Part of a small language model's weights.
Size: 2 heads of 64, MLP 512 GELU.
Architecture: learned positions, tied embeddings.
Training: a variant of Adam for these matrices, 95M tokens.
Each number is 128 + 24 x the weight over its row's rms, rounded and kept within 0 to 255. Layers, rows and columns count from 0. Numbers have three digits each. The size before them is the row's rms in percent of the matrix's.

# layer 6 MLP up, 512x128, rms 0.147, rows 4-29, columns 0-127
109:190110145162128106117134081139129147116124087108111131096094152114145130161142106142146089149158119120105122109082106116124175126119146150155152153095122116149131117126084128120056147139136103139152170075125143114125150133103125136112189129132114165122149158130094133149175150138121093175145146145135092094111109121149082124119119121135124150100123160121172122127154141139109149119121
102:092127174084070120114110166099133147147113136114111148161152088175144135109110159139124129123098128096161159171142145133131104094151116118093087112144108134105121118136112089125167099148135129090157118137118107177152120105156103152131115126135114098158100138102074115152152111132085127089136152144138119134154132137089126118132182141142135087137138144164120116136123149107163101105116
105:143110130126161120139137131130120098131154135121116097144144098173114137081078133113130141114144130114109145138126092121133101124152134128133140147091161126136133056171121066132157123108123098114197113130115140146149124133200091137106142117121101159128114179109120114138110134143123107098132103165134124119134162080124081133141111108124157094126165103162120121124127147138166123079110
092:133144131130127121131110121097145111135143152136159122148133155158126125184118100126127141145120114182113156165139169083133153105148078133135113103113072102165127129161133088107117134132057163143149126124135070130145137142141104115122119150110132118126123107156111101114156114142051132106133146145133148108132160109140115105120131112166111117093156151146135100128076132157113074141124
098:112123142115126127110167117117146123155147086124114146115129124107114131080095154189127165138133132082123137173146163116170152095121136111068097122139087158072131130126140096121091133128107169125148151113118138124116189145134125145136144105141163179131115131148098125111134079113089132144111153141143073109135115142111130097122103141117163137148132155152115106171110136104161127133110
104:131135116143092086138116109107110081142123171105140132193171149104138140123123136131143145117179132132120152153149123129122124106092058144171136098134096136068136098132127107120140117116148162114133126145142119120136164082164151086142174125101097118163155146128148138162120119136108100101131132149130101131112110170141110162122131093107116076139181133133117150114135143133140109132163
111:113117141151152120125160139152136140118120100118118095155126126138102167151090140118136174103125093108102150117111167132134168106131145143124140143087122129113119086155104144081084148153143118160171153123094083125134127153154078141087138138134142146125128102156160090131057165130100113171156092118146111136141132121151106115117125152121137145118136134170120131121120195089123114122095
096:144101129109187112102161123115104117108086130141114113143136098128122178132126170170144150130141081150136203124175094117098141117150086138159144128115136168147099110115066098146169109143108120137133109135116118123123167108167120142129128117104106127125155127055084107087097156135129124123117120167128125112102106102125111120120164143143138123128145118148136113113132114136138131161149
094:136128139158115120101118135136106129084129132167169108110122157149100111126121116146128138089072101101128150147110125120137174107121145109123102116124189129129126136172140129092151158150117172105136143130159159126116132122089133104156180121110136103143130118124141080113113130173126130101112092141098161121164136106095125113119100155124137151099152095092140177141085131168118146141194
103:091145135184134102139110095149120169128158152144117106131105104193137108133122138128141139134145122138112103126118104134133163097102119186115168163151086178063132127117108124175093101122132100099148129119110130104163112110113146132140131105112101101107163093136104130139145130116158144112107150142090106111127148153166080132114134103129104157098138123118109108138166126148130158085108
082:173119124165164099147114133166124127119191119148084124141108130131139121101097154108163149154136142101142116107133111102143169106119139181118144174114143125149121059109105102101125099146125147132131133123120135129115129152138130154112114119129106149121124138114134140120094181131108097096166077142100094118081137096173105096125113132144160111111117099117163084112131154142149174117119
085:152162154117145134097129097125118120072147118126126150120164112131125149114121140123121154114109142110112108143110116114086130159169135097121170098122096128096124185168083088066145118095113102169153166088114138075156149145139091092120162118099130135135163185100115112118137135123115105137125119119131133127107119143147104151108150162112199142148120111116130123134128110133101117124138
102:147165140145094114127124108112130140128116137135129137150116110110119147078104123123139157122164134139155097104138157131128089115156119089104122195115168090142121134147095131130153136150097129127138132104141152122138146123108108062124120084130118122141154176169166113113094160153161143169099093164138069073131142176125129165120125148097121134122131117129182115122159129112128107127136
086:145139132144110129143117129149123146136143147161123148162103115113090130116109123117121151152172094115160146168147096112175133139130109124100161125158136142099060122145084092080149103097118142135131175141101137144139174117071107080132148152134187124138146122153100130136130135151097111120149166121112142075123113113174120107148116117105098120130112161130127145117142138141142125090172
105:116143153136132130118164116096103120127135177154088133139145130109138136153100097112146137093154112078153106128121151072105130131100108143142148152145153131087149158115147153151113145109152085115116178096146114096100173109105153113107155087114115148093105069102138103128133102161127131138133169139127130129120171129152086106110098112125079149113168146093144129165118126121119153138137
085:140119139097101104160136131182116093112106177139112095151143148128140125065122128123162174109094119138132157131153159135116104094152113121136150095126178123130104118095127113112176148132119136120118183138122144152136140079118090106102124060098116101197146110122119136132124159145125147115126107159103128101132151129131131114115154162087133116105149124133106167101128119134142106104149
101:091147119156118111125130116097160146143116101110158098119127134115155145141103076131118128141168178134123116163150133113137135109142104174153140154149133116117132150143108110139098167085104106157175176115126126133157149108142133141136144116122096133118129159173136096164119140117127105106135146139110046106101136086125055141134137132117116136114171107124118106167124139162131133119077
101:146122123152079109114107122127130099114131095101129072099160163150115170115096127105123126114113156124125146133132128113104121115151132121144126140114156135178116126138089166102149116120144117112155101145140171138130146124134162100115126115117182137115144136159189100128163163178153161118137127137089117091153128154112149153138152113098114166074160107136128070130116122119124153072142
121:105135163137111125124107143134131128151123130125142110146115153086160126136107090141137144141161102151152112138111096078118130128165095159092147156090184083104073087148132115100149143129117128135189138138117151131125130124129091125086162097097134129118148148124155114150095157129148158105156123149099093097134132133136091128124136085095102102108152183108131159127135123081156109125144
105:085108146142139114100103122144126141116143127094129127114160164161138196124096105108137138099158113086117155149128107120128137120126108168135124093058117154156126122121110145073094108157121179128161124113133155131117118122149095147125155129108175124115162085151170124115122151121111076122130123171094129136124140165131157156142129119134148133092117140140111122082107133138086169138144
096:075155163108099124113106158118113110129131118129141129103148183137111124141094086090149131141167139133084137166114147133125129139150131129117112139100133151145106116132086123119119114134120099172116126136115118109153149070125084120114154170142168120143086108102096116124106107126085182153153078155147156170141137125159106135133154118112130120086124156144120134097135103089178156117133
106:091104135091127104140129176104113097146123115155118121106114159102178109109094125169125135136184063133111128144161120101173136128110129125102110140091145151092106089115137104129125146118158162143145127105107156108113123161144147080152142125152156130127119139173141139093118107116066139146163160141148107131127158152128139100109131139152156114118119143122150150117143139160150086177146
088:102111157124139123143113109104141142157129164131103150159088143202157150116151131120128164106121076126140108140152092157117153167125122141059132124114172104119123066139124098140156129131122139122140145142117122092094147065147148124121127191141173122143128098117126125116120143100133152103143131089098140130129122137159106082102129103136108135137110131103117132104143153139167137089133
109:147114144108130099062123101154160113148124113162141071108129153101123147152088137156134140127132105094126089140112135136134148111122170135105117120150156166144152141132123116126104166137110137130120167111125155122132140117140118113141195137121142171184130105150076136158161078136149132138150080136067142120148148136123115133089151103088132164100132138108129118181127117143111138118139
112:141095144140133116121120157147141126117087129111119100154158138104147116100059122106137157124086161049187134135112132118157184119117135149157108131129130110106128103165097116132134119165116113116154140122112152170142124161145116144099158136148138170137101105100151098095112120116102101119140099141115144124172138140118113096132124114106135146162146120156128147148068139102148140103083
114:145153149138155117093123136134170145116154109119149140146113069156139135121132099149126147104113145124157105077113143138134125104111139135064081135113161122086103092151076093150130110145130115147161131158118141144124116127107139160120144070153085162188128159092110137123162127105105123119109109149155091139145162118115080131137095098137134110165133122148117155139127132128143092108115
# layer 6 MLP down (transposed), 512x128, rms 0.165, rows 4-28, columns 0-127
101:138118122132149074090145120185097124096144095104143134155142147145106106105071148119192129088088159160144122094167120137203128152101169092123122136126141133158115164107095122131102111153121142122161135128131105146148145137109131145135113124183100135141090108101133173123102142113123117141142118141115169159141102118105170153132113124119098128118120126143138119127130157118101121153103
103:120180147135120148118106148144120113096128097130127102146099126150157087165146152123083105117128146131141154134164124098134120161183161135116104171155092098112161109109152084151113130098161096088096139126111141100130104158103164133126125119150138114171117140135142146130119129109102112107121105140121139172141132094136093132126108137168138157121107062166128102103103111147080146139163
097:123129138106091146137130153086119138181130098118090112101155141095144151100166117134126146138136137119131096156156143157077131142177132119165119145132137127132107130080146113174164134119135114124135122157123179107106146167129137138083111124115157081099125102145124144129094132111186114110137077141122136122099088165157143129139127098130101107163120154147107170125108113138121133076091
088:081135110156106135096114167105148170151139119084115122120103119075138146144122133132153143133123133122143089152107168114120103142143139106100124188109113170108112120100131156099125085123138055136129175119120163124150140127104140116090152106151144093142133128134138101119138162117184097142119082139123145167165167123136169116123124112103132116143176116148149129148134162120108106140126
095:129129170132128201146127183142143143106143139114145117128150139122151104187093128060126168128144109154131105139130126138135091096089155126130144101132142088155099123131098120115099141138141131153111131114111111120115101175151096127084182102129119102086140122093138143169141139136121117134123106136145149123085132088158092113175124110093110116146101129106129169108152134148134112119132
110:104151111086136144175156126168120151103122140130106102148121101119120145147145144119143133161096103126107150116142175098122135104128115157156156096103138133122115155085111112152145131115133109127092123150169114143109110118178154117128135128156075142105164111120140177159155131114124135123131096066155134122112155152148138107138084146085086123173133167098111134088111084108113131167130
113:110145138147076184156131147142109089110158103139097170147088099116107117169141117129127102174129135155097122148131098170166134107140126124142144088133105121117094144113123140112120130074157126106117115138127100127141111140151110182110065099142159133097141130118114135149098168128098145146115115139156166146116130118103135109115119112156106141140120153127162081141136113094153115164178
084:133129178083107054106150098136108106128122128120127139085134141162164100121093109095160121116140114119148125191111146145136100157119150137118128146146114093123137095112119147126092142149120131142183148114168124123083123138104130174130119172137164160134108135151155141115090090098118116115141156169118124146123120138056137135161121123127137153106134125089126124151137134153111118087141
085:120114135117133106147125117114131122124138124097155107106142145121127117141131135162132110134156186127163122080126117098105083167134078133128141101116168129121122163156090164122088129134110126161175148127111155101157174147140091121132101143062162112115121125124167131124117150150150120092098148147157089126122136129145145142177179141133157149097136132120133130101117108092063136097141
108:086105126107138117097130130159141130105149118096107121084186116181166179127136095129149087148114127186136156127099139166100101121147165152135157102130143083148161117131109120128127137132131140099103150109137105097151130084153132136153172140148144129138129128120096164126113161137144132117096103103175178156138122148141135149155127124102121142165109121131098104112106116124072109113118
089:115142068130167174127189124111099106138142099145119097115120135111169113124143099094162112119138120130129155118112150093125104152156139127111092112147129135126081173115119115139143151143100144118137132133132118210138134135159089136106137099204120119091112133110127189121130121091126109154145126146161125120126130112133130168153114159116147137135080102144112110151096139115134101121125
091:169148155125136169132138119111143136141111175119131118110171142102132150106146158132110121108129109115117164105111115078146083158148117146134131127126124139112114137112149104177161150191123177138143101124133148193103157139142135124117139166145135097116111115132123134103132139147157135076150165101097108150110116143140159087088116138093115132100083107128142084098091092130121129132093
090:141147121128116133131161134087072177126164108171109148137109095140140146117115150129125139131110135164153160147090067143151158141112137111131159133093106106130168125097159139152160112136115123128117118140102090124132088143159110111104117117154108083145105086086139124117120097131164093126146145154185138091127167181126137100124117117143153112136152137158133083131138126130156089112123
094:100120072122141255107168122129143152170120142138083129114141137122105147143114120104100134119132134098139141152141148139140134121114128144122149118124132126140128101096116130132107132151087119109094126136111128154095107139139106159126123142165092152167139109095126150157129126124104155143150101131106122114131117133121124126127152116108145102142090144148122094140096153138154169103087
099:099173144110111106129178133117147148121158113113113147101101100159128135130148130114142102188157106160081124150132134140126119080136145148148137106089128145123117148144143108104108157105121115075116122134159113144133136109159060147110113109110098139160107154151115121153133173128134164152112089092110153147137146150106094129116106153151133208125143114168120108150127128106123103110104
094:117159131125103199113180127053132116132158153123147135129095125125135153160133174153067136150136174121118138126141129116121142145124117158113110100129147131116112135112102156150135133123126109142100088095123150130141114135162117135127106115108097160063123127131122103131188102132138102081117163150104107125086122103145127131156163179136142136133109107133126090121141095137115131168123
099:126119192096114171127126090136134134129112159154105146153088159128149169141126188118125173103132134107109150174123129157133115133131110118092119105145173104133125120135148138130140131140150137080126132159144113074103120106097108165127125153128138099132116119148139136096110118106111132087153122084118169128119099140107162103116150156105101109160096159126080085112130149108144117179109
098:122129137129135065096161096127106137102164135136100155116131147158118135113124127126140144131120081155129170133136107153120066139082158173123097078116142139111158114112140181121107128171153124126113130108125114126089160143119088144134118104148100139157160112100131139131121158124110168113168108118156179164156157128120122115105084136118130091168121100155105140137133138120113093152158
134:107098137133114181110155141140118154127084136123147181101098143115161167136109112132069101128151123108149117123152121138154145124113088122090145080115121127141133151119125132173161115158128112168160112102130155154135093124128114136129138128085138145110131104134098129124094116107203131146101131135129128075145115143142127091117185106096156081136114125155133170100130165106111133124119
108:096158123136117089137105106140116098115137134095151119136095120088128110118159124158107142160157151175112105127150158109124101145160145115149148122159138163134114168076111150116111157072121099077117097125132112144141126126132135126113095139105116103133168117117124132125128169132143125165132140104149121122141170075159138116064149144145143149164175109126118066148129115136145160098144
089:149117156133143103106184112126113134171139141085099086172115113109163121081113150128132067144135155134129142102132139103126087152126121139121096106150085117098134109116130140116130100138092116114205122122161123144163098136116144128139092107115115113135153131163140080133159135123144180098055105136132110119128129109151125122117119135144108128150140156158124141152160155158118160117123
101:122143198164117167140112137113130144134113139103162145133144125128092103180130146100090150126099158133160136162114112158106151199107113118125151148132164150168105149150097103104105117143140108137103121116118097129110135169111104137121135121132115129107116132118131154132119110168127105110143134123117124103120155135178119141144149148126137119116029073098158132094127125113151119116114
093:125113085132128143120124122136133137134154129096198125107136130153095115185138102078087143149163108161097112136114155164114140117074109148125171152158103122152129158156106122125118161159108176154113113143114088138076138089127123163198145132123121106095136119136145158152133121122127147110132115106116162129127082131137132138124092116153129112123108155114129080121149144117106139157112
117:152149183133132131133112108137124156132122098114125106149154130083120145157174116174158125119137139160099097111090135158125095098154119080139105118170099123097143094118182111160119117102133083121141113116155126111126147150114155149140125189072131103162110074141135138122145091164149103134092137122120168136143099110130125108113131142114124113117127148110140161140129141103086163114155
113:124149181080102202119116132166132138153131082165115121119133138132154159119138098105077128096148112104126120112151114115102160126133171124115104107112122141146106121153165177144099110112161144139159090132133101125117111136127120087100137122120177097079134145139152120126135103129159097107095137115115069122145100160143102130162142111181125143109099135122144144114147146138105147128129